Weights of a small GPT-style language model, trained from scratch on English Wikipedia.
Size: width 160, MLP 448 SwiGLU, 3.38M parameters.
Training: a variant of SOAP for these matrices, 3192 steps.
Each number is 500 + 40 x the weight over its row's rms, rounded and kept within 0 to 999. Layers, rows and columns count from 0. Numbers have three digits each. The size before them is the row's rms in percent of the matrix's.

# layer 4 attention output, 160x128, rms 0.0747, rows 25-46, columns 0-127
105:518543460550521511514499507522493512535511507534440522472518552502507551505522513489483496543555440483474456512487496528519488489492508408526472531462540499483505477494465461474536556484541500472591442572495446481478582503522527517523507395432494563441424555573479502520388504539437556452493505444519441478456453494532496483437548548545570520470506550547506485504511490436519615487498
109:531493498519456474479517529489495599470489503457522507408501491526508457453447461562476534463448524516501511459481524532512464494522543479490579504524511440547488491467460511461504579506519460434553576550486501503469511473555464443490497498460502476476564502540509491477491533498517502527496506611471489529513371540520497475588511573494400440438551479505498615542451481541498478493487
094:459450512487462452555468501512510411516537576484479572427489489405446524538545439498501495519497565490519441493466445487512531434462444527518587516516477494486499536435529517533525470528544495514525488538465490520542480487520484442412467515448474575520489497527443452490518500534432447505398522446568505567523473478519496532550456482513483478543503523530480463499564564467504501574430
101:528474546491464573495501504531441495481467548438516479559537578464481469536465506524470553543514482482438524479579527507470454556450480500508502519491497479523515496478526520479472514485526487501516411508492457527465463490594588405545431504519583511526480497569456474441499518377533537469526548489459459535542487502570491534597539525478488529498541495458498462471474598481452506477486
100:483491409521398486452527501510526439514475503459502499490511502485486502534464519520564482532504532530523475530575488517490481524511456510533520511469488486499506450515484497520494491544470414473470469513485486543448520562406483495483593530477466469476570508514414434613523447440448525476457473420502406476471526577591472485547442428497535451477463510480492489511469475461474441537519
107:495460494493413463484502542500491500501518484518530459516539534409533514474487481518487535505472519540478575490477436444443440518598502492444440501520465486494498482505500484516567566473473499519556482482514554554441511449445543442493493481498558561476485535572492507494503460427536466509556496389424517488538577497553549508464489500517441432536474580420469511557518506572483527496463
109:545459506471481490484529516516543570427510542512538516461507486493482472485463537471462524524578528475502476558488500544546483454452520503545535506518520483534502508443533511436449489458459441466465520514500502593558509493511442561454489475502478454548466499516604515454577484489528518467498504472572496580436595562512473490581472454465517501536464613458521502451528571476558534536544
115:523474483469496487500499483470453552499451446480464477514526456514584442523485429498512499485487480456517524491480485488552489500464512559550485469529542490520528521543502496486466482540459514468490627473464562527545537538443526583449461508521448434439560497511585491560556466519542561526530555454579495493538597504510526594523514497570472466483515450537559574534530471505530464549492
092:513486529562493506498479484470402552515527498550390563439504460587461506473465506493512466467464526496471531564448498449574483513532506529480503513432510422423519507529495552538492498530542597471537514530496507483465486491615553464524496520468446603540501460576562477487518483453504521492491574505500514504537483490485423526507575459515524503488521503514532458468457551547496468466527
097:518506493517577469484610530453464467552479501493504542449454519515527542452501489512470480516501499506431519480585540433480522481483505493566441491502512500531536569458511549499450459499524517528411545480529495456532497496512475415482489460515518537539532514537544529453488490434589531467468465462438537526466529428444500506543503485479553403513561515498508466391571523488582492443506
098:521543505447550413535447532424497582461488586524451482542487490491551529495498536541525505546532519408522437533506449535533535486526499463473510507502515500536438506541479503471513538510558448474552481439501503501584519557532463480517443516515473468518528512488511499469580489497507466480575582442560552459493485558564484462452508560483536500513480590489475431419560534547471476506508
101:495500540478529462475502538445515492512451505478527558463502514512507528535519482529488488427468482539520525494442527516433516546549513545477431478464467449477497465440534431536536531494470477542467554438503444522523437542482481541533541471573518531433542548552514512507507514554464488500602470513522534483402463426503503504571448564491544530562508498535499518383504526478541395448540
095:519450556517473467519441537532519447526498465494426483457460503504462516522543487493486455520503512446488462509518503486486506450476493499543448453442549495429515452477519530538558441550496560492489461480509475534492636496530506516467524443533385492433472525515580572445560497487465396523500507478523556522482461507538518554524527483529590527556502494501572520443538477457507551551480
103:497506473406494489503508557529500474486458516467461531506501536493509533533517484479497543443534513512557437543495488481507436478564463509425487500491501519539575540534527516556460504505501523443445440518499526518442386589533540498530479504501463510548447544547467450505486487420401536496517498451487471478395508453569457500485534547482476440529492534413532474512549492529491488458398
078:447552537482465467503530512510483487508484511478478524509569507455477487566486533514453472462535488431555474520515486534446479518500425530494499486479509535477480526470461503459452457466532464569513534495442455461543556458524586521500409538485478373578560533581436470584476508543552503540533542435521517490566529474493492476518502550601503505538444487496561553511493464508567502520490
092:500530485466468495519432529492402486529505460506516482603549483505499488526498517513542454476487476476566523544491504543509443550501477489424520482423433515454479481488452503448510448444475486510546477518460530470628507536566498507497459414510484476443537523477525504505512559434443451498569468557457562542470452449537498506545547528469513514480506510559526497508407534444583502543505
085:454434519530582447521489476451491453499520442522518530476492513516438447537530496481463526542535489563528472450529495514473531476473449476559512507551506503563520476447515499505551494490465443528546493484400574533502452578446524447506525501527487469505542538553521451556539509533478503456535456384577455458549553449565513463466518588589451496530481494465514510548500483483475547537519
107:463534511502538442469529512470559519540488498459505473467513505482487494416533505491501449522593455498468495489493545485486497490581564424509498487521491491557486530514456501460504495524483537567404503477570563403457433463516465506541548552463545493576567467512496507426464461499464507492543509556468582527544539452473478404516485458408500430499521507504502494511546544474530422507475
111:474464511490481525523489494545527508557509500510442469499464496473541543497534483530520502454530528430544502599473464497563461539485478496418490469502477485425547539467454503482555506574549509521484510560512483475473500435509474548550473485465499480543457454446450511463416533552524540476443442564504509502463409477465454521516500505534478477562598534486509575565468470536453450391447
116:485486533567555534492429475436472450568501487459495411481549481508547474478474487529532509489468513510547547536455469494506483594504497505459510496511482525461474557477473489533501446525584527431484549418527520467470513577490560482500514544490466501497469581548583493554491455531455458437477487450575466582505557475567470519477447547493504508493516606488503477488485485511535446576487
096:471493499511529536514550459574504564483543486472521566538540519485489464570474530468489473507552515472479478525511471473564583546522532498514530455499509503471471503449543557527446525522501518524352525548451550473454518461522502533453471475519523516526464377515518524546493485517541544506471524587538460484527539490514488565467550468490435414477462472500541596443511536478468449494444
099:456528463482422472525445498488463476477480481545492507531528496469513413504506498465517559522506500554531525507515567465505484520460539467529495486490514529501533516597451542477490497450504471493508511531571492471501546451517515456495563506499447549401467540460582524471512462503487543470580547421426570465568575516413494549455551537480526545525506455517419449476461505423512464469557